Part of a small language model's weights.
Training: a variant of Adam for these matrices, 111M tokens, 6782 steps.
Each number is 128 + 24 x the weight over its row's rms, rounded and kept within 0 to 255. Layers, rows and columns count from 0. The size above them is the row's rms in percent of the matrix's.

# layer 2 attention value, 64x64, rms 0.0719, rows 36-63, columns 0-63
size [ 97  99 109  94 102 101  95 110 116  91  90 104 100 111 105 114  98 107  83  95  76 107 101 107 101 110  96 105]
[[151  79  92 139 112 165 136 122 145 168 118 130 108 146  92 115 139 133 115 142 128 132 126 106 136 146  76 118  98 115  98 124 166 174 123 101 118 104 109  94 107 183 123 140 144 138 109 126  99 123 128 118 160 113 130 125 122 130 126 163 141 198 132  93]
 [145 128 148  96 131 118 117 142 123 140 134 127 128 116  63 137 202 144 141 163 151 119 127 116 144 173 157 129 156 133 139 154 142 118 135 158 134  79 129 186 116 180 148 119 103 162 112 106 118 100 112 144 145 120 139 116 120 143 129 107 149  97 145 123]
 [152 132 118 147 121 118 100 114 127 156 134 145 121  98  90 126 168 143 125 162 152 144 174 144 142 125 140 135 192 107 114 124 124 137 104 119 186 125 104 143 168 135 145 108 116 126 140 144 165 116  90 110 103 137  99 131 147 124 114  70 114  92 118 169]
 [114 110 105 139 167 116 128 139 132 165 105 138 118 132  99 119 160 119 116 103 130 110 106 143  75 134 102  85 121  53  85 166 131 156 135 113 101 121  83 130 126 131 101 119 156 142 126 146 118 141 138 111 106 129 178 146 119 132 115 138 128 169 156  99]
 [106 138 118  91 140 127  97 144 140 181 107 123 153 147 110 125 111 125 162 124  98 139  87  67 140 127 117  97 144  79 111 132 122 145 145 149 161  85 146 154 126 121 129 136 144 125 129 147 185 140 118 117  86 133 149 116 141  94 119 178 113 111 118 106]
 [139 105 147 154 126 170 120  97 112 170  78 144 142 169 150 121 126 105 106 121 130 145  99 136  97 120  92  92 146 183 116 171 105 140  96 121  94 143 140 129 134 149 158 111 107 140 143  77 150 137 132 135  94 138 159 116 148 119 137 104 144 132  99 109]
 [ 92 131 153 114  98  99 105 114 156 105 141 114 104 146 139 129 120 173 135  73 151 169 117 108 181 150 117 180 156 136 155 126  99 126 131 150 168 130 138 130 130 103  85 163 111 123 119 159 129 112 144 114 133 118 138 142 116 113 115 184 113 114 102 127]
 [107 145 119  83 121  94 147 146 167 138 148 111 160 129 169 165 125  99 135  92  93 107 121 171 125 103 111 108  88 123  98 147  86 128 163 131 156 123 112 151 114 119 140 130 154 122 139 128 130 146 155 164 157 122 116 131 152 127  91 101 147  86  90 115]
 [142 162 130 135 108  77 107 119 162 114 129 136 157 132 151 109 120 100 138 143 103 148  89 131 169 126 135  90  77 126 127 110 136 153 152 122 127 126  68 113 183 131 191 138 140 147 140 123 151 102 110 106 108 107 107 148 132 150 118 138 121 161 148 141]
 [128  86 120 121 133  84 107 111 166 117 131 132 167 139 103 115 148 113  97  96 127 125 163 157 167 140 146  87  74 129  89 138 118 151 157 133 121 150 152 100 112 147 113 113 124 166 123  92 128 114 166  75  87 131 155 120 146 118 142 127 143 144 135 135]
 [130  64 117  87 130  78 130 171 142 128 160 146 157 132 129 111 152 152 117 113  96 125 135 124 152 145 100 129 155  96 177 179 121 131 103 173 122 143 105 118 117 138 103 123 129 129 168 122  94 127  83 132 103 119 124 132 133 122  94 120 159 101 126 126]
 [158 111 158 141 132 133 146 111 135 107  95 108 154 121  86 120 111 165 144  94 114 183 120 116 129 108  97 150  94 151 101 126  75 135 150 135 110 132 133 150 102 132 114 116 141 118 140 161 114 140 142  77 110 130 160 143  95 110 139 144  60 145 115 107]
 [ 76 122 141 129 130 119 134  85 146 122  91 123 126 163 123 122 164 139 132  84 107 122 104 136 147 140 125 139  83 178 150 134 137 100 120 124 107 148 220 161  82 159 123 131 123 135 119 138 142 140  99 153 106 121 132 120 137 111 130 106 119 134 141 149]
 [130 117 129 150 174 103  87 159 138 139 166 136 130 116 136 126 130  94 164 121 141 115 102  63  93 119 133  86 114  79 142 142 137 119 127 138 101 164  98 118 176 129 119 156 170 128 137 122 139 140  90  88 167 135 122 125 127 109 117 162 119 130 141 118]
 [130 132 174 137 115 100 155 134  90 132 165 142 109 140 136 150 138 167 166 125 126  98 143 140 161 102 171 175 162  91 134 139 131 132 126 136 109  75 129 137 115  92 140 141 109 115 136 145  85 125 118  85 163 114 150 133 103 153 110 123  97 116 135  87]
 [112 122 162 132 172 142 121 121 145 121 123 128 130  81  76 118 173 157 127 131 114 131 126 176 102 137 165 102 128 175 127 113 112  72 123 131 116 141 133 139 155 141 111 121 148 133 134 109  95 117 135 104  51 133 147 119 126 101 149 142 142 135 162 116]
 [105 164 118 127 155 120 138 134  88 110 132 142 121 172 163 162  85 123 126 122 113 112 107 155 101 125 161 150 142 130  95 124 128  56 126 138 134 166 151 167 121  91  91 110 116 105 117 121 122 145 122 178  95 135 118 131 163 141 156 141 146 112 126 104]
 [167  91 124 120 109 136 136 153 173 144 124 143 115 143 102  95 133 136 127 129 102 131 155 140 178 170  79  81 124 120 126 139 121 179 139 109 150 128 132 107 131 200 117 155 120 146 135  91 104 132 148 119 132 112  84 135 142 130 113 106 143 128 132 164]
 [102 103 139 125 154 144 146 147 103 116 165 112  97 113 142 138 153 129 126 127 145 117 120 138 137 184 160 143 128 154 108 130  91 150 116 108 103 127 171 100 140 161  62 121  99  79 131 122 139 160 124 121 117 115 118 130 133 151 164  82 125  75 123 146]
 [126 120 128 117 111 130 126 127 119 102  85 125 144 135 102 103 161 147  80  93 161 127 149 131 155 141 113 133 119 114 141 138 128 164 143 115 160 105 181 134 135 151 137 145  91 123 122 108 126 125 129 176 129 123  97 134 139 150 106 125 176 130 126 218]
 [129 118  90 106  82 129 139 170 129 137 167 130 147  61 155 126 135 171 120 134  72 125 139 109 175 104 140 161 124  97 122 135 161 113 130 138 156 155 139 113  90 162 130 134 101 144 120 119  95 129 116 142 156 140 147 114 119 100 108 103 116 141 132 156]
 [ 96 171 125 154  82 126 122 104 124 153  90 111 121 158 180 146  81  89 118  99  94 106 167  92 151 141 161 146 134 122 108 112 119 114 145 122  90 134 128 157 110  99 112 119 111 155 150 138 167 139 133 155  96 125  98 140 128 126 146 111 131 144 126 156]
 [132 143 107 136 109 142 130 155 101 152 139 135  98 117 159 164  91 112 126  96 138 107 190 137 123 106 163 118 135 100 102  75 136 116 111 102 184 127 129 132 142 100 108 158  79  92 126 151 141 128 132  97 188 130 143 118 136 127 132 145 144 142 133 130]
 [171 104 167 126 132 149 132 131 105 154 144 135 161 169  96 123 113 111 152 119 150 104 129 131  73 119 100 108 104 143  96 161 119 118 135  84 124 164 148 170 113 138 132 110 163 107 126 120 126 144  87 153 116 131  87 142 161 119 123 118 136 101  86 162]
 [107 139 132 146 142 109 131 119 138 137 138  92 114  77 145 118 149 135 144 132 166 118 157 121 111 137 156  87 138 148 123 134  99 128 167  99 172 106  94  99 180 164  93 145 122  85 110 131 152 120 189 159 117 118 135 126 105 136 149 136 157 106 111 128]
 [174 116 105 108  92  74 139 154  98 112 148 102 102 143 188 135 144 156 117 114 137 139 138 115 129 158 116 150 181  92 131 134 106 134 139 154 153 123  98 171 136 119  91 128 105 123 139 134  94 111 118 150  92 112 128 134 145 122 114 178 124 111 137 106]
 [ 98 170 160 142 140 102 117  97 106 131 115 124 125 140 138 139 133 100 113 127 128 111 126 159 132 163 145 147 124 132 161 173 143 165 105 120 106 126 117 129 129 125 131 114  85 136 136 109 121 121 144 175  60 135 188 127 149 143 118  95 158  77 138  94]
 [111 109 119 156  88  87 126 140 120 114 186 117 145 119 140 107 121 126 117 130 148 118 149  84  97 108  89 136 107 109 149 207  86 135 111 152 107 122 121 108 126 180  97 142 136 157 130 156 157 134 119 176 137 132 142 142 105 119 127 135 118 127 136 134]]
# layer 2 attention output (transposed), 64x64, rms 0.0722, rows 36-63, columns 0-63
size [ 95  94 101  92 100 101  95 126 109  88 104 110  98 115 105 103  95 109  84  90  73 109 100 107 107 106  97 105]
[[156  81 111 170 166 166 110 128 153 152  88 112 119  89 120 159 138 145 146 119 132 123 133  98  92 133 162  72 134 115 135 152 103 113 105 103 124 140 172 130 156 131 155 156 173 114  96 116 138 134 115 110 137 105 109 104 121 158 145 112 114 109 120 151]
 [140 140 144  71 130 121 135 113 107 103 142 126 122 173 116 176 111 127 122 104  99 111 114 134 130 130 116  94 147 139 109 124 120 117  76 158 138 128 127 116 138 178 146 166 160 149 145 153 118 110 142  81 178 108 121 157 170 110 150  96 144 152 109 106]
 [ 92 105 117 120 154 134 165  54 133 116 164  93 127 150 158 132 119 121 123 146 127 128 120 160 134 182 103 161 132 149 116 157 116 115 119 130 123  68 168 143 122 156 129 105 125 123 137 145 108  89 124 146 111 127 109 139 144 135 131 123  98 171 145  90]
 [140 135 118 162  90 156 135  98 172 152 119 102 153  68 110 170 132 156 106 142 168 157 157  88 125 152 140 111 143 146 143 134 112 131 108  90 102  98  99 117 130 147 175 143 125 149 108 112 144 161 129 105 138 121 110 128 111 148 107 150 124 106  94 152]
 [133 112 100 100 110  94 104 151 113 116 109 122 151 129 133 181 163 120 108 125 175 124 141 142 157 158 113 121 122 149 134 117 101 102 109 128 123 135 105  99 135 136 105 129 111 181 125 133 124  41 144 141 127 128 136 114 109 158 163 161  96 130 158 152]
 [ 96 103 144 160 150 111 114 134 135 143  80 165 130 108 111 115 118 118 174 139 159  92 121 145 120 177  93 134 134 132 161 162 114 167 120 137 157  91 130 107 101 159 134 150  93 111 121  90 130 103 143 110  97 139 156 120 125 111 113 100 173 128 152 110]
 [146 113 129 124 149  91 123 172 112 146 185 108  81 159 124 129 152 112 122  99 149 174 150 125 132 108 165 117  98 111 103  88 151 110 114 147 131 136 127 132 143 125 120  94 104 125 137 129 174  76 119 128 149 129 130 140 109 122 179 133  98  95 158 141]
 [106 139  80  92 101 112 122 124 157 128 159 128 176 123 127 166  94 115 173 139 131  79 160 118 138  76 126 141 143 122 137 110 154 125 147 102 140 155  80 109 127 150 126 139 104 125 125 121  98  94 114 146 151 133 164 127 173 128 121 173 128 124 125 146]
 [110 153 139 147 142 161 105 166 153 145 155  97 129 134 151 136 140 136 169 150 134 145  84 131 107 101 109 126 130 126 118 114  85 111 108  67  99 159 145 139 114 151 103  77 125 159 125 141 143 117 136 101 138 112 123  94 178 120 180 150 114 127 116 139]
 [107 138 110 143 119 146 116 118 172 156 120 136 136 169 122 168 136 130 173 137 165 106  97  93  78 137 149 129 109 179 120 122 154 106  90 106 133 145  82 152 114 132 133 139 143 113 148  87 104 170 138  79 134 155 116 107 147 106 128 140 116 124 135 135]
 [145 104 106  63 127 119 122 163 156 117 186 152 172 118 134 165 154 139 133 114 128 131 112 122 155 149 157 114 138 138 130  74 188 128 108 144 148  88 110 109 121 140 117 113 104 143 136 133 103 109 108  95 120 112 109 141 170 140 142 127 145 128 101 110]
 [108  99 162 163 154 123 121 131 135 141 121 128 127 120 105  87 123 119 131 122 161 204 104 131 113 158 172  98  83 120 113 119 106 104 145 126 121 130 102 107 150 127 127 137  94 103 114 122 195 118 111 150 145 124 128  98 118 129 151 177 110 122 158 120]
 [129 113 141 151 116  91 128 122 132  98 128 185 120 158 113 102 135  97 148 103 122 148 133 112 119 112 163 169 129 133 146 120 149 152 111 146  90 141  88 163 121 136 130 159 133 102 115  96 157 100 138  99 164  61 153 112 105 148 122 108 101 123 154 156]
 [132 133 139 147  97 165 158 142 108 115 148 123 148  96 126 140 161 154 105 157 117 165 105 120 172 160 100 130 120 108 142 131 168 113 121  89 109 128 144  87 135 144 127 139 121 180 146 123  87 100 145 115 103 179 107  98 152 125 135 117  98  97 108 160]
 [134 174 150 114 171  62 149 119 143 105 138 134 122  71 136 118 116 155  59 127 107 151 139 137 145 128 118 142 134 113 142 105 146 107 118 132 136 141 146 117 135 121 129 150  90 118 114 166 138 149  97 120 182 151 106 155  94 129 149 129 141 152 103 115]
 [137 139 163 142  56 137 156  94 114 141 138 124 108 145 114  78 167  97 103 108 133 176 105 127  97 110 142 123 111 184  97 121 140 171 100 136 156 130 105 141 125 154 141 132 142 122 131 118 131 143 147 106 108 141 135 100 183 129 135 123 139 133 137 107]
 [123 166 146 124  86  91 171 114 133 108 106 158  94 108 131 135  96 118 135 139 110  70 153 133 150 124 100 154 147 140 168 136 136 169 165 160 127 108  70 134 102  85 152 123 103 145 133 130  98 153 148 163 121 130 146 125 116 114 118 131 151 132 140 132]
 [126 104  64 106 181 156  96 110 167 130 152 121 148 126 130 163 150 139 200 112 126 133 115 110 121 101 131  91 128 160  90 122 141 141 104 112 138 132 158 116 128 155 139 139 165 110 119  93  96 135  99 106 136 128  92 110 148 148 136 126 132 112 137 132]
 [140 119 107  83 137 113 143  85  93 118 140 153  93 131 112  85 115 133 131 115 127 165 159 124 157 135 123 141 175 156 112 174 135 129 136 137 136 133 138 130 134 111 133 148 103  88 151  89  79 168 104 132 150 134 124 122 149 125 119 130 185  76 127 137]
 [135 130  90  82 175 173  97 126 100 128 140 114 130 166 144 157 154 107 190  91 115  99 136 132 117 133 130 128 131 133 101  85 139 149 100 137 114 104 119 148  89 127 136 129 159 125 162 102 128 123 118  98 162 117 112 161 142 135 112 109 152 126 110 168]
 [127  80 105 126 118 122 117 113 127  97 158  97 177 133 135 155 137 163 112 107  89 108  82  84 125 125 167 136 159 128 131  92 183 103 140 145 162 165 140 129 121 116 106 172 154 127 144 130 145 134 112 125 108  87 113 153 111 152 150 121 114 138 129 127]
 [105 156  85 181 126  73 150 170 114  89 125 167 129 141 152 163 123 123 154 140  96 129 129 125 111 114 114 167  89 139 128 155  93 131 148 143 118 139 108 165  99 117 110 110 103 117 123 159 140 148 146 123 117 100 121 139  77 130 107 147 147 122 121 158]
 [156 138 100 123 134 112 165 116 113 103 119  89  90  97 130 137 130 149 107 141 105 114 144 112 108 106  99 181 116 103 114 152 128  94 179 127 174 148 165 153 135 112 159 159 136 123 148  99 123 145 125 156 116 162  88 114 118 155 107  93 127 136 136 164]
 [ 94 124 149 124 146 148 137  93 132 104 101 170 148  86 143 133 100 121 195 111  96  90 155 129 157 176 101 137 126 132 144 142 141 168 157 104 117  91 103  96 110 136 149 151 129 101 120 122  76 103 131 132 124 142 132 135 138 144 104 157 121 142 140 140]
 [107 144 101 138 138 150 136 120  75 183 144  82  73 137 117 106 129 110 113 134 135 143 148 128 114  97 127 123 127 165  54 163 110 105 116 119 141 152 133 125 154 142 130 153 141 108 131 126 110 123 159 131 128 160 143 155 151 136 130 116 158  81  99 145]
 [150 120 106  83 157 110 142 166 144 152 177 101  93 127 156 190 115 141 154 115  92 166 117 131 129 123 153 123 127 113 118  81 123 130 123 170 160 113  99  86 135 122 128 111  82 150 110 113 120 121 131 119 123 125  91 164 143 135 158 137 140 115 118 138]
 [107 176 162 159 101 101 124 123 157 130 135 142 125 159 116 156  95 157 110 110 137 120 155 128 119 105 110 146 164 133 148 142 113 143 116 153 120 105 114 161 101 141 140 105 107 107 148 128 122  98 160  66 128 115 133 153 140 137 100  97 193 100 118  91]
 [ 91  91  82 135 140 149 130 156 102 169 161 147 117 132 140 146 138 154 113 117 121 161 117 110 174 178 161 125 116  90 111 134 149  92 107 128 113 110 101 120 122 121 113 162 128 130  96 146 150 132 142  93 123 145 157 169 108 135 123  93 162  96 102 114]]
# layer 2 MLP gate, 192x64, rms 0.0895, rows 0-16, columns 0-63
size [119  61 100 113  85  95 108  86 106  94  90  92  91 112  88  92 108]
[[147 145  96  99 108 134 125 109  97 135 176 159 146 129 125 141 141 119 117 128 131  85 127  98 137 101 112 123 133 104 195  98 166 148 152 150 144 109 100 147 123 127 125 121 115 177 149 121 147 137 123 120 158 128 122 118 127 120  87  80 167 172  95 107]
 [105 117 135 127 160 140  97 102 148 100 137  78 118 115 130 118  77 118 152 127 114 136 142 104 130  91 146 162 150 149 167 131 147 152 110 139 114 143 154 122 119 145 144 169 152 114  66 102  97 163 138 119 100 104 128 145 130 116 108 152 169 103  99 164]
 [ 98  97 118 170 136 134 133 123 138 102 123 138 188 176 126 144 124 126 126 121 146 132 129 100 154 129 115 138 101 135 133 142 143  85 119 146 132 144 112 134 128 139 109 110  71 119 116 128 184  70 148 188 140 155 103 123  94 133 126 125 122 141  89 107]
 [ 99 107 100  79 129 121 120 133 110 131 152 141 160 159 153 134 122 150 147 119 123 110 132 103 164 145  83 126 162 160 135 118 177 140  90 121 177 149 113 108 108 134 121 157 134 126 119 148  96 141 106  71 141 135  94 129 126 133 150  92 164 166 109 133]
 [106 150 176 181 119 146 151 121 134 132 111  89 134 144 125 128 111 162 107  96 176 112 147  95 123 131 128 138 140 109 176 180 126 121 130 117 137 105 165 105 121 124  92 126 113 131 135 143 157 139 101 129 171 119 141 138  71 119 117 117 115  74 132 136]
 [142 149 150 105 109  72 118 142 159 135  93 112 141 118 132 131 138 149 112 127 141 122 157 103 171 132 144 161 101 137 149 115 125 122 171 166 156 110 141  94  71  83 112 127 113 152 134 119 117 139  61 109 162 133 129 107 156 104 123 134 122 101 119 143]
 [104 143 133 125  78 143 157 150  97 141  85 119 108 111 149 113 129 120 116 144 108  96 113 127 138 147  69 113 159 137 127 143 164 116 158 149  83 151 145 132 128 141 164 128 139 160 114 113 118  82 148  90 108 130 115 135  94 168 154 114 126 140 172 158]
 [164 144  93 140  93 162 101 169 126 110 144 139 138 142 122 101 143 139 128 127 153 107 153 135  99  96 139 130 120 127  98 142 118 141 110 154 133 114 115 223 109 153 111 106 135 100 106  85 123 154 174 108 137 134 118 118 116 135 116 130  99 138 135  88]
 [137 105  93 108 137 159 110 144 116  90 148 119 101 167 140 134 150 139 137  99 145 142 100 101 123  97 166 118 114 114 116 122 171 145 113 140  72 130 128 156 171 117 115  91 138 168  89 103 137 153 111 115 164 138 148 141 126 159 164 103 102 101 117 151]
 [154  95  76 115 187 136 157 115 139 145 159 127 122 119 173 123 145  81 100 109 131 136  68 127 109 121 180 103 140 108 148 130 113 146 133 142 145  95  95 132 179 115 142 133 129 159 120  99 122 139 149 112 121 125  94 118 135 146 136 127 107 115 104 138]
 [151  71 108 109  94 171 161 147 154 101 120 112 124 116 100 126 132 133 118 153 120 105 130  99 103 104 133 108 174 138 105 135 131 178 110 120 108 161 103 147 110 173 141 127 143 127 159 129  85 131 109 120 114 140 140 139 163 140 100 124 172 104 106  90]
 [137 147 159 136 123 106 106 113 114 164 113 110 111 140 115 118 142 139 106 126 152 153 180 151 127 149 155  83 151  86 126 135 105  98 141 124 105  99 114 144 149 111 132 122  78 148 127 100 143  78 156 125  76 127 158 147  81 129 142 145 143 133 164 160]
 [138 111 129 138 169 134 139 127 130 147  88 103 137 152 156 111 189  82 121 106 136  96  74 166 117 137 126 140 121 181 123 148 102 120 143 132 163 116 123 140 110 151 123 134 142 121 142 166 141  90 138  95 141 116 124  93 163 126 141 159 104 106 110  92]
 [135 162 128 153  81 155 148  98 139 152  97 131 105 126 134 129 126 125 144 118  89  70 146 129 153 113  89 173 161 175 172 145 141 145 165 139 133 111 118 126  96 133 116 128 125 119 126 139  84 147 135 165  82 132  98 141 110 106 134 129 151 125 156 109]
 [ 96 108 137 131 103 137  92 128 161 141 150 100 126 111 129 115 121  96 145 141 141 130  84 126 145 145  98 147  63 130 144  59 141 116 106 141 132 122 124 120 106 157 117 121 137 189 127 154 181 154 147 149 175 133 124 102 130 131 132 121 111 126  96 124]
 [ 79 153 178 131 120 108 170 136  71 162  88 146  66 147 113 127 113 131 113  99 130 135 151 124 139 133 134 144 135 128 121 143 142  82 150 107 108 147 147 133 160 139  93 130 117  95 106 108 155 152 150 171 121 122 130 158  95 130 141 117 129 145 138 148]
 [100 162 175 124 109 129 163  79 157 106 101 168 112 119 126 104 112 157 124 156 134 132 145  87 118 137  80 148 151 119 161 156 155 138 132 135 121 112 132 124 141  93 118 156 107  72 130 127  87 129 140 114  81 151 125 137 135 165 104 136 121 127 138 156]]
# layer 2 MLP up, 192x64, rms 0.0808, rows 0-15, columns 0-63
size [111  68 102 100 100  96 112  84 102  97  91  91  97 101  91  95]
[[203 108 106 117 124 117 111 116 135 123 126 153 138 159 117  92 149 130 133 121 142  96 120 121 163 142 172 110 142 130 122  84 129 149  91 118 128 114 109 158 127 100 140 146 149 130 169 137 137 150 153  74 133  98 111 128  96 139 135 121 143 172 167  87]
 [137 158 124 152 101 100 151 136 111 113 197  93 106  98 140 130 128 153 103 164 102 147 133 102 153 113 132 108 132  83 120 139 124  88 154 107 138 164  77 101 169 109 132 106 112 113 126 139 134 111 133 134  90 133  87 141 136 129 103 134 124  93 102 151]
 [ 87 144 131 139 129 127 121 115 139 121 103 118 129 122 137 118 106 115 176 173  93 112 155 110 141 117  93 135  92 171  91 164 138  96 163 115 135 166 128  99 121 179 156 162 152  92 118 149  86 101 165 146  97 136 156 122 121 143 119 113 126 132 132 122]
 [106 185 139 141  92 114 144  99 140 117  95 112  98 113 174 145  97 105 106 149 125 127 128 153 122  77 129 148 108  92 134 137 142  98 166 120 118 125  97 108 135 126 154 138 114 131 127 119 164 119 197 168 145 122 140  95 135 127 107 126  94 147 152 117]
 [116 160 161 123 111 124 131 134 118 139 165 151  91 129 119  82 140 141 122 128 112 115 145 102 133  95 114 137 111 103 113 176 138 178 103 159 131 125 150 138 117 158 141 148 135  98 152 149 117  98 107 110 151 136 123 104 142 152  83 126 138  60 158  80]
 [144 139 140 135 133 130 122 122 105 125 170 144 112 165 178 159 113 109  87 111 128 164 119 134 104 108 147 123 151 136 124 138 162  89  65 142  83 121  87 106 122  68 154 115 154 109 144 137 126 172 128 104 141 112 139 148  98 150 109 118 114 141 136 119]
 [125 131 148 105  53 145 130 149 125 111 172 119 102 125 132 140 119 141 114 137  85 115  98 144 128 132  80 177 159  93 163 105 162 142 147 147 102 103 148 145 101 121 170  98 144 138 103 163 140 143 119 126 104 112 128 148 122 141 125 155  97 107 119 136]
 [134 155 177 160 154 115 132 143  92 101 122 133  93 118 132  96 130 119 100 108  98 134  99 124 158 173 170  94 115 127 122 149 145 131 147 111  76 104  89 132 132 142  86 163 109 147  87 140 147 123 173 129 124 114 126 137  97 135 122 159 108 120 148 108]
 [121 102 123 137 178 119 149 138 138 133 161 154 188 167  99 135 131 137 162 151 158 127 111 112 110  78 146  75 102 162 149 111 146 131 102 138 150 127 134 131  58 129 152 112 151 124 135 120 130 102 118  96 166 124 146 138 113 131 120 129 129 106  99 122]
 [138  93 119 157 149 135 142 131 102 136 175 141 145  94 123 108 134  98  93 105 100 133 145 134 119 154 128 154 173 133 172 122  95 129 134 142  83 100  84 130 185  92 126 126 132 126  75 118 101 133 124 140 100 122 156 117 115 144 165 142 100 140 107 144]
 [174 115 171 127 121 118 127 130 138 146 135 112 108 118 119 137 142  79  95 123 158 128  67 130  89  95 123 129 111 152 122 127 109 133 126 108 108 118 114 166 154  97 172  97 112 159 106 122 149 137 157 115 155 162 133 116 107 163 154 128  81 138 103 164]
 [ 82 111 135 139 115 146 141 133 105  56 126 132 161 109 120 124  72 139 137 151  96 105 173  84 168 158 122 133  98 150 117 119 165 111 147 132 132 149 112 125 127 135 161 153 110 151 133 154  89 141 131 150 131 116 133  97 146 117 141 144 118 149 134 172]
 [113 156 133 122 101 162 108 130 158 127 118 112  91  96 114 136  81 185 130 165 165 143 154 111 103  81 118 125 133 134 144 120 139 136 148 125 117 114 133 130 161  94 118 138 121 126 152  85 114 160 115 136 143 147 131 132 102 113  95  86 184 170 134 139]
 [ 98 126 148 141 140 100  91 134 131 168 179  85 105 148 126 125 142 161 105 116 137 135 137 147 120 113  95 123 128 120 130 137  74 135 138 129  59 137 143 105 164 138  72 150 143 144 101 111 148 163 122 132 136 137 146  95  93 160 143 119 149 118 148 126]
 [ 86 144 141 128 103 117 120 146 103 211 140 109 132 137 164 107 110 144 126 127 106 118  89 149 112 124 151 114  97 127  95 106 132 138  96 116 111 160 118 130 128 149  73 100 150 153 171 117 171 123 142 116 170 152 107 106 144 143 136 149 125 125 119 148]
 [128 129 134 157  98 122 133 125 155 152 145 134 126 114  88 134 114 150 129 160 164  92  87 165 144  88  92 139  85  99 112 150 107 142 121 128 162 121 134  86 133 168 115 160  97 118 149  99 121 163 168 148 116 157 106 139 107 101 146 137 122 111  92 156]]
# layer 2 MLP down (transposed), 192x64, rms 0.079, rows 0-15, columns 0-63
size [110  66 101  99 101 101  98  84 104  94  93  84  88 107  88  99]
[[117 127 133 165 118 131 133  90  95 122 176 142 150 102 122 134 113 127 149 121 100 121  93  90 105 105 112  96 134 157 132 162 156 125 180 121 145 111 157 130 164 189 122 139 144 114  84 129 112 116 113 157 100 123 176 117 118 105 102 118 126 118 110 161]
 [101 147 171 134  93 101 131 153 110 154 116 145 147 116 106 134 131 171 111 121 139 144  99 138 126 129 120 143  84  67 136 106  95 110 131 162 127 126 121 130 154 129 120 109 151 111 117 169 149 106 103 139 113 194  93 121 102 119 152 130 143 106 180 142]
 [142 130 125 212  94 132 126 117 127 166 109 131 142 131 150 150 119 117 160 120 134 129 113 136 127 108 144 114 111 123 127 148 115 103 140 102 170 121 121 186 136 138 108 104 118 154  76 119 131 123 135 137 119 112 105  43 144 124 114 131 152 122  99 148]
 [159 143 118 161 127 108  98 144 171  99 109 112 118 153  90 142 144 117  66  98 139 163 146 140  97 129 172 146 135  98 126 144 131 132 125 136 102  93 169 128 160 120 102 131  93 149 116 117 159 134 148 138 118 178 144 144 103 125 141 151 111 123  80 129]
 [126 106 139 189 123 161 107 100 121 139  86 105 135 155 155 135 134 133 127 128 158 129 109 132 140 135 137 142 115 137 117 101 134 113 145  79 116 127 107 129 167 143  97 133 124 143  97 130 147 163 129 119  89 126 164 124  64  79 141 158 112 166  96 161]
 [125 108  91 103 135 166 149 102  91 116 166 121 138 139 124 141 125 145 148 131 126 124  97 164 110 132 104 115 125 143 108 166 114 113  92 122 121 127 111 162 165 186 102 116 143 106 111 150 116  71 205 127 109 129 152 148 123 136 151 126 133 114 143 115]
 [130 114 113  91  94 124 122 174 125 115 121 146 133 125 104 163 124 135 140 123 142 133 132 152 173 131  54 131 135 135 151 152 133 170 163 116  84 132 170  95  96 136 129 103 125 125  71 101 117 145 130 169 113 121 101 129 161 148 125 124 125  99 146 137]
 [ 72 132 132 134 130 129 184  77 105 170 122 129 147 145 138 132 124 140 161 155 118 181  84 116 149 154 107 134 112 120 164 131 131 117 129  94 133 154 139  64 124 118 147 150 128 134 141 141 121 102  87 156 122 117 159  96 122 114 121 122 128 133  91 117]
 [189 122 114 129 129 138 152 128 126  92 133 106  83 114 106 154 141 173 107  86 120  89  92 122 171 106  90 174 135 115 132 184 150 154 134 118 109 132 152 116 137 126 122 128 126 134 106 110 126 104 130 150 137 116 135 130 180 150 145 107 106  96 146 138]
 [123 160 129 167  95 115 119 121 121 113  84 167 144 123 108  88 127 158 136 154 160 149 147 134 136 136 108 138 102 152  91 109 124  87 146 119 108 138 149 119  86 129 115 126 104  98 134 151 147 140 105 130 120 143 159 165 161 136 126 128  74 151 195 132]
 [171 129 148 101 112 124 130 108 112 133 149 110 159 152 114 199 160 110 110  91 150  79  95 123 112 118  96 133  94 131 163 111 124 113 128 121 121 141 165 108  96 102 133 112 122 119 133 101 174 127 132 154 160 146 120 141 113 165 127 138 106  91 141 162]
 [159 111 164  94 164 119 128 140 150 167 141 121 120 145  72 165 155  77 145 122 127 136 111 150 120  70 128 127 134 132 145 144 110 128 138 107 130 129 136 127 129 107 170  90 100 115 150 137 121 102 135  99 153 118 123  87 156 129  97 128 154 100  84 156]
 [149 188 107  92 146 152 129 173 146 110 160 108 128 111  94 143 153 108 112 162 171  61 135 115  91 107 142 115 116 121 138 117 137 161 135 127 128 133 117 153 138 148 132 103 129 148 120 123 135 147 124  96 128 163 112 119  88 152  83 103 121 124  95 120]
 [157 133 133  98 135  76 113  85 151 108 107 115 110 155 130 178 124 126 127 113 117 122 154 116 107 120 112 136 134 149 174 139 113 149 127  92 140 142 144 119 120 135 127 116 149 137 182  93 131 150 153 132 145  91  65 126 153 129  84 102 122 171 106 149]
 [ 92 133 141 154 107  89 126 161 150 124 114 144 119  99 149 159 129 136 129 144 141 212 152 135 127 117 113 106 128 117 115 145 113 128 124 130 103 156  97 153 101 104 116 112 164 148 139 183 107 118 135 129 165 134 149 110  96  80  90 142 128 120 163 126]
 [105 140 136  87 158 129 128 124  60 129 108 106 103 145 119 158 153 149 150 103 102 186 120 124 174 149 156 135 161 144 116 120 108 121 145 113  78 136 146 121 124 129 106 111 158 154 108 112 148 136 137 112 115 100 176  93 147 159 103 129 133 141 115 109]]